{"d_model": 768, "n_head": 12, "n_kv_head": 12, "head_dim": 64, "activation": "swiglu", "attn_scale": 0.125, "schedule": "wsd", "dataset": "wikipedia_en"}
Each number is 50 + 15 x the weight over the matrix's rms, rounded and kept within 0 to 99. Layers, rows and columns count from 0.

# layer 2 MLP down (transposed), 2048x768, rms 0.0422, rows 1646-1664, columns 640-767
58 60 49 58 56 34 55 26 34 45 89 42 56 66 64 65 37 76 51 42 41 59 47 52 30 67 65 52 61 53 47 94 51 44 41 55 57 65 51 46 42 52 26 34 40 63 40 48 32 52 60 68 53 59 21 29 30 64 37 61 33 77 74 64 46 40 37 52 56 51 52 86 32 67 48 24 41 38 36 66 49 42 43 55 38 78 66 65 59 46 61 62 47 41 61 30 46 45 00 42 57 61 63 06 51 51 60 65 70 62 56 45 33 43 56 33 89 78 24 38 62 64 49 41 34 45 54 63
48 50 57 65 68 46 55 46 52 45 64 38 50 66 38 40 45 60 46 52 49 42 48 41 48 46 53 54 59 44 56 55 34 54 54 40 52 61 49 43 76 57 63 53 45 59 64 68 55 33 60 70 48 56 57 61 59 42 51 69 46 46 49 50 51 39 62 38 57 48 44 59 64 39 58 35 56 33 48 46 69 45 54 62 43 47 65 49 49 37 51 32 51 56 50 60 41 55 42 47 31 68 54 62 59 38 41 40 37 46 41 52 43 41 43 45 42 49 46 55 46 51 58 64 61 53 60 52
50 38 54 38 59 51 47 48 44 59 44 58 42 50 36 44 49 41 57 42 46 58 51 50 48 44 67 50 61 49 57 64 41 58 46 58 40 58 57 39 40 43 58 62 42 55 48 39 64 48 54 57 54 63 48 55 52 58 64 53 45 60 45 32 62 56 48 58 45 47 53 53 46 45 46 43 53 58 65 54 52 61 41 60 46 43 40 43 61 58 54 45 51 52 59 49 47 47 57 44 46 41 63 59 43 35 48 51 54 44 65 42 49 46 46 64 41 57 58 45 43 43 41 49 58 43 47 66
70 63 32 33 67 56 51 55 73 48 40 53 66 60 57 41 47 53 61 20 68 31 77 35 53 49 42 46 45 35 47 42 35 40 37 42 57 22 17 76 47 66 35 70 86 64 41 44 55 53 54 57 27 59 43 58 74 65 47 32 59 50 30 58 64 66 42 38 47 49 43 61 60 49 17 69 30 25 53 55 49 42 69 80 34 71 44 32 65 46 79 93 53 36 69 30 48 56 68 53 35 37 62 54 58 45 37 63 52 46 45 57 57 62 73 35 29 41 31 00 35 45 38 55 53 47 47 60
49 77 62 56 51 54 49 46 54 58 48 27 49 53 40 51 51 62 57 31 68 37 36 37 48 52 48 51 54 51 60 40 50 58 53 43 54 49 46 66 41 36 36 53 66 63 27 51 65 53 51 39 42 35 36 46 64 42 65 52 60 44 44 44 53 56 49 47 50 47 27 62 73 51 47 50 44 52 32 50 50 45 38 55 46 61 54 44 40 66 70 52 51 50 68 48 51 45 54 41 47 47 51 40 54 55 48 55 72 53 52 32 57 31 62 64 49 42 48 53 56 42 60 44 60 46 63 59
05 54 50 75 50 25 50 43 51 39 28 24 26 60 58 39 43 13 25 59 79 52 76 35 54 70 58 41 27 78 45 35 33 56 54 54 81 63 47 53 70 11 56 21 04 72 60 65 25 35 29 39 34 76 42 36 58 72 62 43 62 66 62 44 70 61 99 11 20 87 41 19 53 54 45 56 84 56 30 59 52 73 25 78 56 43 70 55 43 42 39 13 51 67 64 60 70 41 68 60 34 77 27 46 43 36 22 81 50 22 72 77 78 33 20 26 54 57 89 29 43 63 56 51 29 66 63 56
39 34 53 42 41 69 44 49 62 67 70 47 99 61 61 29 75 48 65 41 61 38 59 71 67 42 41 76 49 43 48 38 86 50 59 55 47 62 44 49 62 45 50 38 36 42 55 34 34 46 67 32 37 37 51 61 19 38 39 32 29 47 70 63 20 83 35 68 61 42 67 76 40 52 29 93 36 60 45 55 34 46 17 51 40 38 72 53 42 40 71 40 43 73 78 28 53 43 40 60 32 47 54 85 66 41 36 35 48 82 45 69 44 33 56 43 63 54 19 34 38 54 46 55 43 56 74 47
41 41 19 59 59 44 45 12 37 47 43 31 26 55 58 55 79 26 50 73 70 02 73 34 59 41 47 68 21 59 48 27 62 57 38 22 48 75 64 46 37 62 59 33 57 51 53 17 33 35 21 32 59 08 63 26 30 32 38 65 44 74 40 35 75 36 52 47 48 36 93 56 36 53 59 67 68 51 47 09 52 37 19 53 62 53 83 63 50 47 51 41 16 31 14 55 26 62 24 55 45 67 49 51 46 48 47 31 50 53 67 13 37 42 51 45 54 67 30 46 39 36 52 46 56 25 41 41
57 41 58 49 54 48 63 14 51 54 54 58 71 46 41 49 58 56 70 54 59 51 63 41 22 48 74 47 57 48 11 49 49 24 66 70 41 58 47 33 46 59 43 57 37 52 28 50 57 40 42 32 37 49 64 36 57 56 35 72 60 36 60 30 47 50 64 46 22 66 52 74 48 43 46 63 37 36 48 51 53 61 56 43 61 57 53 49 43 65 47 50 50 53 47 56 81 17 48 42 22 58 34 49 47 40 39 37 68 01 50 69 49 44 28 58 69 40 65 43 38 47 60 57 30 48 29 78
44 35 61 36 58 78 45 59 48 62 42 56 39 57 66 53 43 39 38 35 58 36 44 42 59 47 46 63 59 38 47 57 20 45 30 46 40 48 49 48 41 28 55 63 46 23 46 44 55 38 52 54 35 55 44 66 49 71 49 46 50 45 58 68 78 60 54 58 83 40 34 49 36 54 72 41 54 74 58 50 53 62 32 53 47 50 52 42 35 57 39 62 64 62 50 38 62 45 34 37 54 34 57 72 75 49 78 42 43 46 45 48 34 45 33 39 39 45 43 46 63 37 40 54 76 51 37 36
63 61 41 54 40 64 73 55 38 45 39 49 56 38 51 50 49 43 45 49 40 30 34 48 44 48 57 57 59 33 61 43 49 34 57 44 49 32 44 46 59 45 59 66 55 49 61 54 59 45 57 49 60 48 55 49 53 60 56 64 55 63 48 38 57 54 48 43 52 61 61 52 44 54 57 51 40 54 49 55 52 56 44 59 60 58 55 48 41 43 50 45 44 44 52 26 42 39 44 50 57 48 51 48 57 43 46 46 50 55 66 52 48 56 46 33 57 65 54 49 53 51 55 50 52 51 41 53
69 50 51 63 51 40 59 56 42 51 38 65 68 49 37 48 43 61 56 63 43 44 85 46 50 47 55 00 37 46 35 48 52 29 77 24 75 36 74 46 56 42 51 28 49 54 53 33 52 60 57 41 55 53 39 56 58 46 51 45 73 49 58 35 52 45 49 41 71 39 22 31 41 34 51 22 46 46 41 37 73 64 53 61 56 56 43 25 45 40 46 73 51 42 37 20 37 50 33 40 50 46 69 68 64 18 50 37 41 59 53 61 48 57 56 38 51 73 39 46 60 37 52 65 39 55 76 48
45 64 54 41 40 36 32 56 70 43 63 63 55 60 45 43 47 54 66 37 58 45 60 53 44 55 42 56 49 48 55 47 38 56 52 46 50 61 58 46 43 43 52 49 42 48 63 46 49 55 55 57 55 61 58 62 43 54 46 53 47 44 56 47 56 46 52 70 55 61 45 60 64 60 58 38 60 39 49 54 44 44 38 39 40 49 50 45 44 51 41 60 40 53 50 60 66 57 33 64 50 39 65 55 45 46 53 56 50 44 45 56 27 44 56 45 40 69 61 59 63 41 48 52 52 49 55 36
82 36 47 40 59 80 64 54 63 49 53 37 64 60 42 27 44 44 82 27 33 44 44 86 29 49 46 45 66 33 50 47 24 36 53 67 57 51 55 70 85 50 55 52 38 56 51 51 59 62 74 43 56 45 15 31 64 94 25 49 39 65 54 46 32 69 15 47 69 62 69 67 60 34 50 13 39 39 37 53 30 35 61 48 46 62 69 53 44 60 24 83 47 38 69 80 65 52 52 42 49 60 74 43 18 44 59 48 37 27 44 99 76 68 33 51 79 73 61 50 28 59 62 39 25 37 77 28
48 45 49 51 56 51 56 52 48 58 50 36 55 46 42 57 42 56 37 46 50 42 65 43 54 48 42 52 57 62 43 46 48 48 35 50 52 55 61 68 38 39 47 66 33 55 41 54 54 57 43 44 55 65 50 57 47 59 46 60 51 47 69 41 52 28 35 47 54 48 61 35 45 37 47 63 44 72 31 32 57 50 44 47 44 59 35 53 58 55 57 34 44 39 58 61 53 66 52 31 46 47 43 48 58 50 38 63 47 44 43 49 63 63 45 52 53 56 65 44 43 36 40 39 44 39 44 57
42 56 30 72 43 47 49 35 63 79 74 48 36 49 78 60 80 51 52 92 32 76 64 57 50 39 43 55 20 75 61 62 38 65 37 35 52 54 47 31 51 61 98 61 27 33 35 30 20 73 37 48 23 53 47 77 60 40 38 61 51 60 57 54 55 46 53 47 25 36 44 80 57 48 66 61 61 49 75 38 57 38 80 53 22 73 21 78 47 29 55 21 67 50 42 31 37 43 28 65 69 63 53 37 35 23 48 50 80 49 62 60 46 68 53 32 48 59 81 32 53 41 25 76 37 74 54 80
82 54 49 33 39 47 66 75 75 78 43 42 49 55 20 79 61 59 49 25 59 64 58 42 52 62 68 58 38 53 41 57 56 64 47 48 47 61 61 43 61 42 21 50 56 34 48 73 51 40 41 33 32 44 40 45 06 49 41 65 88 50 25 65 45 38 38 58 38 39 26 40 81 45 44 37 40 35 61 35 53 60 37 17 66 44 44 52 34 77 52 50 69 58 33 50 66 62 45 72 43 52 41 17 19 73 95 56 53 51 86 33 35 15 49 41 11 82 78 22 63 36 59 40 89 80 65 40
31 47 74 38 32 72 70 51 51 75 45 65 59 44 33 64 54 58 67 57 61 41 56 43 70 53 62 68 37 50 50 32 75 58 66 32 53 69 60 38 55 58 55 57 40 55 51 50 63 59 67 35 48 40 56 55 38 51 41 61 24 45 47 35 39 60 63 43 41 54 49 33 39 56 64 48 55 49 25 44 50 55 72 63 69 45 64 44 51 32 60 41 63 63 51 64 51 29 49 70 48 37 36 48 39 47 50 46 40 56 45 66 54 50 55 36 54 44 53 55 33 46 55 45 46 65 42 39
56 39 35 55 38 85 36 40 44 41 11 70 59 44 51 53 22 31 99 85 65 46 30 66 51 36 77 71 66 42 42 41 89 80 27 27 23 68 64 31 92 27 51 25 74 84 19 54 74 85 69 87 69 62 49 21 96 56 58 66 75 46 57 74 73 27 62 42 51 00 28 49 82 64 99 27 29 31 46 26 68 51 40 27 21 23 71 40 78 38 63 56 56 39 23 46 45 50 83 53 36 52 31 51 61 83 33 58 58 55 14 51 58 16 44 71 63 58 72 67 61 23 82 43 09 30 73 58
# layer 2 MLP gate, 2048x768, rms 0.0721, rows 1647-1664, columns 640-767
19 55 33 44 81 64 54 66 56 70 57 58 59 43 54 69 71 54 43 48 57 36 41 33 52 57 60 39 19 49 72 60 66 13 51 66 83 52 48 48 40 50 44 55 36 62 72 42 51 46 67 38 61 56 73 46 68 34 58 22 68 36 50 32 49 57 30 35 51 45 48 23 56 44 47 54 37 54 47 51 49 42 46 34 53 63 44 40 35 37 64 43 36 79 53 61 48 52 55 45 67 32 58 34 43 61 71 62 61 42 73 43 38 56 65 38 50 62 47 61 41 26 65 30 56 51 49 61
34 60 52 45 57 35 29 77 53 32 46 54 52 54 42 46 43 50 43 73 49 34 32 56 45 48 60 31 67 47 58 57 49 30 37 57 45 41 51 60 46 45 48 50 50 47 37 51 73 60 59 38 87 34 34 28 43 46 64 35 43 41 34 32 36 43 82 56 42 66 50 72 41 57 35 34 38 61 51 30 26 63 57 78 52 46 49 60 46 61 56 58 41 41 74 51 34 55 57 45 62 36 58 56 76 41 54 48 49 54 64 50 50 55 32 30 37 57 42 54 60 35 49 57 57 44 43 59
56 50 35 45 57 38 33 46 61 36 68 74 77 32 57 50 45 55 45 35 57 37 56 65 22 51 56 38 41 55 42 38 47 62 35 42 64 15 69 45 71 55 37 30 33 45 57 46 49 37 31 51 45 40 66 46 37 39 82 30 74 57 58 55 56 57 52 51 57 55 61 49 50 61 41 43 55 69 63 47 54 45 50 07 42 65 72 52 34 38 22 72 46 76 52 76 55 33 28 39 44 59 53 39 50 65 68 42 82 43 71 24 36 52 33 42 56 47 80 57 61 67 51 43 23 77 46 55
34 57 33 41 55 52 55 78 49 57 68 70 44 50 62 58 35 34 67 71 49 67 49 57 72 48 66 40 59 62 24 63 43 50 49 61 70 73 45 56 79 49 52 31 48 56 60 67 35 50 45 37 54 46 67 44 51 40 27 43 32 36 76 29 44 51 32 54 31 50 73 53 42 59 46 49 63 69 69 48 34 57 57 20 43 37 64 45 69 46 30 45 46 40 40 50 50 49 39 47 51 78 41 51 48 52 21 47 35 70 30 65 31 56 29 31 51 40 54 51 44 42 52 60 64 67 48 54
58 27 37 37 59 86 52 89 59 43 43 55 59 59 47 45 55 54 78 55 46 46 30 42 25 72 47 41 69 55 24 78 60 36 45 50 56 40 50 45 53 65 48 54 49 44 67 52 59 51 35 37 51 33 65 47 18 60 54 68 50 30 59 63 45 38 44 70 60 75 64 55 43 53 77 52 61 67 65 36 49 36 70 63 32 49 46 63 54 26 72 59 40 66 66 33 53 45 50 50 54 46 52 36 56 36 38 56 51 63 53 49 46 46 65 51 47 51 27 52 45 48 71 46 45 54 51 45
56 41 49 18 55 43 71 33 72 59 62 66 61 50 18 52 84 40 53 37 51 52 31 73 72 47 44 60 59 49 28 44 42 57 60 27 70 52 44 28 26 36 65 31 39 56 75 71 75 54 67 58 49 21 39 58 25 64 34 61 37 69 59 44 72 66 59 49 70 41 76 56 78 33 55 60 36 65 62 57 28 42 63 27 64 47 64 62 61 31 71 58 56 59 52 35 55 39 30 50 63 43 42 66 30 55 33 43 43 35 58 48 64 51 61 40 77 20 65 44 56 79 23 58 55 56 53 12
57 47 42 55 86 35 25 27 37 23 69 47 44 60 65 77 62 54 57 39 24 38 64 41 55 41 65 39 71 38 65 64 50 44 38 53 68 67 38 79 48 26 30 38 53 64 20 54 53 45 35 35 66 52 58 39 59 70 70 31 52 58 37 33 44 04 50 35 41 54 42 86 46 45 66 50 65 63 82 39 57 56 61 18 46 42 59 68 44 52 49 77 56 49 45 43 72 63 61 87 37 30 54 75 41 32 68 58 69 62 81 64 33 46 53 43 37 17 67 73 50 55 68 55 40 75 28 45
27 34 51 43 58 59 50 46 54 49 67 50 59 40 53 57 49 45 56 35 34 37 43 52 46 66 36 50 39 59 59 25 40 49 38 81 56 58 67 54 40 54 54 57 58 66 72 54 39 60 59 64 78 40 80 53 42 52 51 41 57 63 57 71 85 63 39 36 45 60 39 32 65 77 69 36 64 42 36 60 35 52 74 32 73 43 51 64 29 38 48 60 38 46 46 48 41 34 79 42 46 26 45 69 62 41 32 22 76 49 55 62 41 29 42 35 62 68 39 89 50 39 66 62 29 59 55 51
33 41 57 39 72 42 47 40 57 47 48 38 52 47 24 36 33 29 55 54 84 62 55 63 14 40 49 30 47 64 46 61 41 67 66 40 31 66 43 77 50 67 55 38 57 46 78 50 46 41 34 52 40 49 56 66 48 47 61 73 64 68 99 31 31 36 77 44 51 56 72 70 43 66 50 48 72 44 39 47 24 60 33 62 57 42 60 37 68 56 80 56 45 41 40 42 47 35 47 65 33 81 49 56 52 74 38 63 49 52 52 63 65 45 27 51 62 65 71 63 27 39 70 54 53 60 60 82
43 53 81 43 31 60 44 35 62 52 54 23 39 39 42 63 55 44 30 57 42 69 40 41 57 67 55 62 45 35 33 13 35 20 46 41 20 40 65 47 39 52 52 76 41 58 49 43 61 18 47 46 42 32 51 53 45 64 34 31 42 67 49 29 49 55 62 55 61 47 62 42 58 48 43 25 34 60 45 43 24 39 35 46 63 59 45 45 63 48 56 48 52 29 58 64 60 40 86 51 62 51 54 46 60 54 24 53 60 53 52 44 44 52 56 36 19 50 54 56 53 71 69 40 43 47 68 31
43 13 66 77 39 41 50 29 51 56 21 53 47 74 55 34 59 21 45 48 79 42 21 75 39 60 48 81 53 58 53 75 56 79 56 41 30 59 36 46 46 48 69 51 45 68 40 42 48 38 36 64 46 49 60 33 57 48 58 33 43 57 61 43 40 56 47 68 60 57 62 40 40 36 65 56 31 78 70 65 50 48 45 46 42 46 40 84 72 55 68 30 37 74 33 50 74 54 60 63 32 78 33 38 25 91 47 72 65 60 57 27 54 52 16 71 68 28 47 54 12 57 76 44 69 38 25 50
48 57 60 52 46 63 49 67 52 41 65 47 31 43 53 29 39 46 51 17 35 53 70 49 58 44 46 75 41 51 60 61 66 50 64 64 70 37 53 60 63 42 45 60 67 36 33 59 32 61 24 36 39 44 97 46 35 35 52 25 46 50 38 40 58 39 29 59 29 31 31 31 63 48 28 38 49 44 43 34 63 53 35 36 48 65 34 33 46 59 40 38 67 65 15 67 84 33 53 38 41 35 51 55 35 51 65 46 61 50 48 42 63 57 45 47 72 55 29 53 70 38 65 53 50 21 37 58
82 36 54 55 36 69 72 78 51 73 25 43 42 36 55 42 56 63 56 53 38 33 46 52 51 52 49 60 28 45 53 45 64 44 47 30 20 56 53 44 29 72 49 72 43 57 48 77 36 36 25 53 15 63 67 54 59 49 36 36 50 42 42 76 83 58 60 48 39 66 56 64 22 26 56 47 53 69 67 76 57 76 49 41 49 18 50 38 55 43 67 45 55 58 46 50 26 36 38 64 41 56 43 56 90 58 48 37 60 51 32 37 51 68 75 65 51 43 56 47 35 36 75 79 45 34 37 35
43 54 63 67 58 44 61 15 56 41 36 61 46 45 55 42 37 51 49 62 45 55 34 56 45 57 47 48 55 33 35 48 55 22 45 84 61 44 45 46 56 74 67 27 47 31 44 56 44 56 49 38 54 37 38 28 44 64 49 28 49 64 38 68 58 58 64 34 46 50 42 41 82 44 38 42 51 88 48 43 52 41 64 89 52 39 58 72 82 25 40 48 66 55 20 47 19 43 77 56 63 27 53 79 29 59 71 57 80 42 68 31 49 57 55 24 40 35 26 43 64 72 63 54 53 45 44 20
62 52 64 45 60 24 59 30 59 48 45 71 46 55 55 43 43 39 65 43 63 38 46 69 29 36 36 62 40 47 74 35 22 66 59 42 56 25 68 58 44 41 34 40 49 35 69 32 52 57 57 55 82 34 44 31 59 37 61 63 60 62 53 55 38 44 64 45 49 63 68 32 21 53 28 50 61 46 45 54 32 55 22 58 65 37 25 51 61 47 65 78 33 50 72 55 48 37 57 73 16 55 42 51 59 69 48 53 40 20 68 56 65 42 77 54 54 29 37 70 32 42 43 33 35 64 27 37
24 48 45 33 64 74 31 57 57 52 57 69 34 42 43 63 46 65 59 75 51 36 57 33 66 77 48 60 53 59 62 48 57 34 62 40 42 55 44 56 48 63 64 36 47 59 45 58 49 33 55 53 71 81 24 34 46 59 55 32 36 48 63 43 36 54 37 23 42 43 49 52 44 47 62 84 56 59 41 35 45 55 68 57 29 46 54 32 50 65 46 51 55 43 48 46 59 59 54 08 47 48 41 71 56 67 40 51 55 72 50 67 75 86 69 54 48 48 65 42 40 45 67 34 79 61 67 71
35 45 52 60 55 63 51 50 43 45 50 36 65 43 85 66 30 70 55 30 78 65 56 59 88 43 53 56 61 32 49 59 49 59 69 45 39 47 51 27 60 28 43 57 54 44 72 70 65 41 27 52 44 67 41 55 43 63 32 51 32 52 42 49 30 43 71 37 24 53 44 70 70 53 55 64 33 35 25 44 66 67 55 44 47 56 68 74 42 44 42 86 71 08 29 59 73 79 34 53 74 41 72 45 73 54 44 51 59 74 45 54 37 17 51 48 45 45 73 55 39 26 62 33 47 59 32 42
53 38 61 34 47 07 47 48 69 11 38 48 29 67 45 47 46 71 44 57 22 57 48 09 72 55 23 29 46 53 63 48 38 12 62 38 63 73 55 72 54 32 61 62 34 49 40 65 54 76 40 36 46 58 53 71 50 52 30 42 56 60 35 40 53 59 50 51 71 81 37 28 55 74 26 54 85 70 61 56 66 58 61 62 59 78 51 37 36 40 46 51 62 43 69 55 49 52 28 59 78 11 58 57 42 49 69 32 85 38 51 15 56 37 36 37 29 72 39 27 44 88 73 57 92 38 45 52
# layer 2 MLP up, 2048x768, rms 0.0749, rows 1647-1664, columns 640-767
53 51 71 58 54 40 69 29 51 35 69 34 51 76 53 34 54 61 49 78 69 38 59 60 46 37 43 45 57 62 53 54 43 66 46 27 35 53 62 44 65 55 29 57 46 45 66 58 87 57 52 70 54 51 32 65 37 30 34 72 54 54 51 55 56 45 51 32 66 56 51 55 52 47 57 33 39 26 63 39 63 66 53 45 32 54 65 55 36 69 55 21 70 43 36 67 28 44 50 33 35 59 56 61 69 32 32 49 38 51 20 44 25 36 39 49 36 41 49 39 57 55 51 61 66 37 65 44
48 29 46 58 71 37 55 56 41 40 42 53 42 53 60 55 37 53 26 42 62 66 53 16 71 50 64 51 57 74 75 54 43 69 47 58 41 56 41 45 63 35 58 51 31 50 40 56 64 22 64 50 29 32 24 70 43 73 42 55 57 64 22 40 62 79 56 43 60 49 52 27 46 36 61 47 65 56 42 74 33 54 33 48 66 51 74 42 70 63 74 57 52 53 44 60 40 52 56 63 68 48 53 14 62 44 19 49 41 47 38 48 36 45 41 52 55 62 69 36 62 53 64 37 33 47 55 46
63 71 39 20 66 47 56 67 90 47 24 46 68 71 46 33 73 44 46 00 67 35 79 14 51 56 50 54 38 23 23 51 40 31 06 58 33 22 00 80 84 61 36 59 80 91 48 29 43 46 57 57 52 49 41 50 75 76 39 23 61 34 35 76 80 62 43 60 63 50 37 71 57 51 06 70 02 34 57 46 52 28 75 89 39 68 63 32 62 31 74 99 51 20 58 20 59 48 81 55 35 27 45 41 80 57 41 85 68 67 44 80 75 56 68 48 07 33 25 20 32 49 57 58 32 27 36 99
63 45 70 59 63 50 50 47 59 62 27 46 81 16 43 52 64 50 65 40 69 23 48 22 56 30 60 49 39 54 50 56 47 41 38 28 40 74 48 65 60 21 16 53 46 87 45 40 61 49 51 27 21 63 60 67 54 63 54 44 40 36 54 28 57 31 52 49 55 51 42 53 91 67 44 28 14 62 50 45 43 46 45 59 41 46 45 26 35 72 76 44 31 32 53 22 59 42 66 32 81 68 63 56 59 50 65 54 63 54 75 75 45 31 81 65 52 56 48 38 46 54 51 47 65 57 64 37
36 59 42 71 44 15 56 20 35 54 46 30 48 50 60 58 30 45 33 43 63 51 70 59 47 51 55 58 52 48 84 26 50 62 51 57 50 63 41 53 56 35 51 29 46 56 48 50 49 46 54 57 49 52 28 48 67 62 36 45 58 62 50 64 42 59 58 23 25 45 48 43 54 52 25 55 38 31 50 66 47 65 36 67 58 58 67 49 48 54 25 54 67 46 26 60 49 61 43 64 56 44 32 51 44 51 52 56 59 40 61 56 41 50 36 44 59 45 66 54 46 55 44 49 54 49 64 60
42 34 70 41 52 58 44 43 66 87 45 57 77 64 46 42 86 31 59 26 55 46 49 69 67 48 53 53 51 55 39 29 50 48 47 28 46 71 37 30 39 38 46 60 42 66 60 49 59 56 78 37 60 25 57 45 31 47 31 33 38 49 65 49 67 75 47 57 66 41 84 64 56 44 26 77 42 68 62 39 51 37 31 29 45 44 55 61 51 32 73 45 60 67 73 23 30 40 40 72 55 61 47 58 43 46 52 33 47 57 56 36 50 61 66 58 68 45 52 38 51 66 43 69 47 53 63 48
44 60 42 56 09 64 69 76 50 56 58 44 75 45 36 34 38 56 42 54 80 44 30 63 40 65 38 47 44 36 50 70 46 58 61 55 38 33 69 33 39 63 44 50 47 61 61 38 51 74 59 66 44 67 37 74 28 46 42 67 30 28 48 58 35 78 52 63 61 55 42 25 83 59 58 50 59 42 40 72 32 46 51 77 60 56 56 57 70 37 29 30 51 59 65 54 38 37 46 36 75 56 47 61 53 62 30 36 40 36 40 37 59 63 77 50 68 62 67 50 63 56 17 41 47 63 49 66
33 42 68 44 56 60 59 28 79 65 72 49 57 60 47 60 65 34 63 48 53 53 49 23 65 61 42 27 48 72 50 40 63 23 38 67 25 54 71 44 46 44 39 66 59 48 56 43 58 40 51 65 72 45 32 52 36 53 54 39 43 42 66 47 79 81 28 38 50 60 42 68 44 47 49 51 39 24 40 84 36 76 59 60 66 41 35 50 44 55 56 79 40 46 40 31 60 86 46 37 20 45 27 44 49 30 15 48 71 31 44 58 64 45 53 61 72 33 39 64 33 28 63 60 11 31 43 68
34 47 75 41 49 64 63 48 52 63 60 35 33 61 49 45 36 33 55 66 82 55 48 58 28 50 53 50 49 45 47 45 33 48 44 52 48 46 32 67 45 55 64 32 40 51 64 41 43 22 42 56 60 46 70 58 48 63 66 63 35 69 82 63 47 28 62 52 50 71 52 58 49 76 52 61 60 72 54 41 47 62 35 81 48 24 42 54 47 52 65 64 49 43 49 41 67 48 41 63 43 39 62 55 55 55 56 68 42 54 51 62 63 48 20 27 37 53 67 43 44 42 59 46 64 49 38 74
68 55 41 56 58 31 63 42 34 37 28 55 47 69 54 76 53 36 28 59 65 42 25 41 62 44 47 33 36 52 73 55 52 66 56 47 66 55 41 65 73 44 50 47 25 50 41 52 76 51 62 47 51 57 43 49 73 47 58 71 44 62 54 52 66 61 41 55 24 72 35 56 48 54 49 43 44 41 58 64 34 50 61 66 31 46 68 43 36 30 68 70 57 35 42 53 48 61 47 56 56 56 64 56 62 36 50 53 42 54 47 37 25 43 30 40 56 41 44 51 66 26 45 47 50 41 66 60
54 42 43 46 53 42 60 37 42 40 58 43 57 68 44 63 50 75 47 73 52 54 72 50 67 37 48 22 57 29 57 52 38 41 43 36 53 67 39 51 54 35 44 35 59 39 47 43 47 48 28 34 69 32 37 56 29 49 59 74 63 54 38 59 81 58 44 58 66 42 24 67 58 40 22 41 55 40 35 45 55 55 71 67 41 43 27 71 40 60 29 74 47 38 53 44 53 58 40 49 43 29 48 60 64 31 51 44 50 61 50 84 36 49 56 43 34 41 56 57 60 44 21 53 44 50 57 46
57 47 37 48 44 15 45 63 66 59 63 61 64 65 41 65 67 41 49 47 53 62 50 67 30 49 42 31 76 38 42 45 68 48 55 20 75 67 48 35 49 33 43 80 35 56 54 61 41 36 62 80 37 52 32 67 47 47 50 54 63 81 37 43 49 48 53 77 65 68 31 69 58 61 68 50 37 43 56 57 47 57 30 38 52 41 66 53 37 59 28 44 25 56 61 74 52 68 19 51 66 38 80 50 41 68 60 60 55 53 73 65 29 32 75 56 18 45 55 51 68 47 50 67 56 54 64 39
53 35 47 39 36 63 66 74 56 55 21 35 48 28 54 59 57 78 68 37 31 38 55 73 27 44 37 47 48 37 44 40 62 34 54 30 35 58 45 61 34 74 31 83 22 42 43 64 44 33 47 48 10 61 52 46 59 71 33 28 42 49 42 58 57 61 36 46 42 69 61 68 39 40 57 43 50 52 54 58 64 64 63 28 32 38 74 54 43 44 50 44 56 54 48 39 38 63 42 49 29 64 66 41 58 50 55 42 40 36 43 51 46 67 70 65 60 39 55 45 22 34 45 69 57 48 44 41
41 44 51 66 98 41 66 52 64 59 58 58 67 45 36 37 37 47 52 65 72 54 45 36 62 51 42 55 36 27 53 34 31 29 25 67 48 37 60 53 38 59 40 44 52 36 26 56 58 37 32 36 50 73 38 38 63 43 52 61 56 35 25 43 47 53 65 32 46 36 54 47 71 33 38 33 67 72 51 15 76 26 56 60 54 51 45 51 53 46 51 73 56 46 34 52 43 59 60 39 67 16 44 77 31 69 54 59 58 38 65 58 59 69 63 41 57 41 44 13 66 45 54 39 56 50 32 30
47 51 55 56 34 69 45 55 33 62 45 35 57 66 39 63 54 61 31 70 38 57 70 38 75 63 71 33 58 26 36 58 63 49 47 66 35 73 50 55 29 48 50 60 44 66 39 74 46 37 49 49 50 42 36 80 50 54 56 39 43 43 63 47 50 52 33 50 50 43 46 46 71 52 55 39 41 46 63 62 46 56 73 31 44 53 66 39 45 56 20 37 73 48 39 44 54 63 45 40 72 50 41 50 24 44 57 37 47 55 32 47 29 40 11 32 62 55 57 40 53 60 49 66 64 57 78 67
53 74 44 47 37 41 51 41 61 44 55 48 74 45 43 46 40 55 46 20 52 46 45 50 51 56 52 20 53 41 18 66 27 54 18 43 63 54 61 39 84 46 56 59 62 17 50 57 41 40 33 45 48 37 45 62 55 32 56 44 33 31 47 40 54 29 65 73 50 71 31 32 51 53 37 27 47 41 56 63 68 52 32 51 52 43 38 52 49 42 54 58 39 41 33 71 48 58 34 80 53 47 45 37 31 41 56 47 31 30 48 58 49 31 38 45 41 46 37 37 58 52 25 49 28 51 38 31
62 54 56 51 53 61 64 84 46 59 58 52 49 51 67 58 74 28 64 61 45 42 57 42 53 52 44 36 41 53 63 37 74 50 42 35 39 55 54 30 59 59 40 64 45 57 46 55 73 42 47 24 61 55 50 23 65 41 37 55 45 48 68 42 25 61 68 64 36 42 36 63 79 54 48 56 55 61 18 44 54 47 50 50 64 57 84 43 66 61 49 81 58 49 63 49 67 54 36 53 69 45 66 46 60 51 58 62 60 58 36 68 45 49 58 45 41 72 70 44 46 27 41 47 53 45 47 31
38 42 07 53 44 79 47 57 32 57 34 96 53 51 46 62 78 54 52 48 47 56 80 74 36 67 78 60 56 25 50 32 60 65 63 70 80 42 53 17 47 38 13 38 70 59 46 82 91 47 58 44 36 49 75 23 64 46 70 21 25 33 56 46 54 35 36 47 39 42 59 50 51 49 65 62 47 42 47 34 22 51 29 42 34 59 45 47 36 56 60 57 59 71 46 24 54 72 49 33 42 44 51 55 31 54 35 46 70 59 23 81 56 68 62 80 58 33 79 60 52 03 78 53 24 42 77 39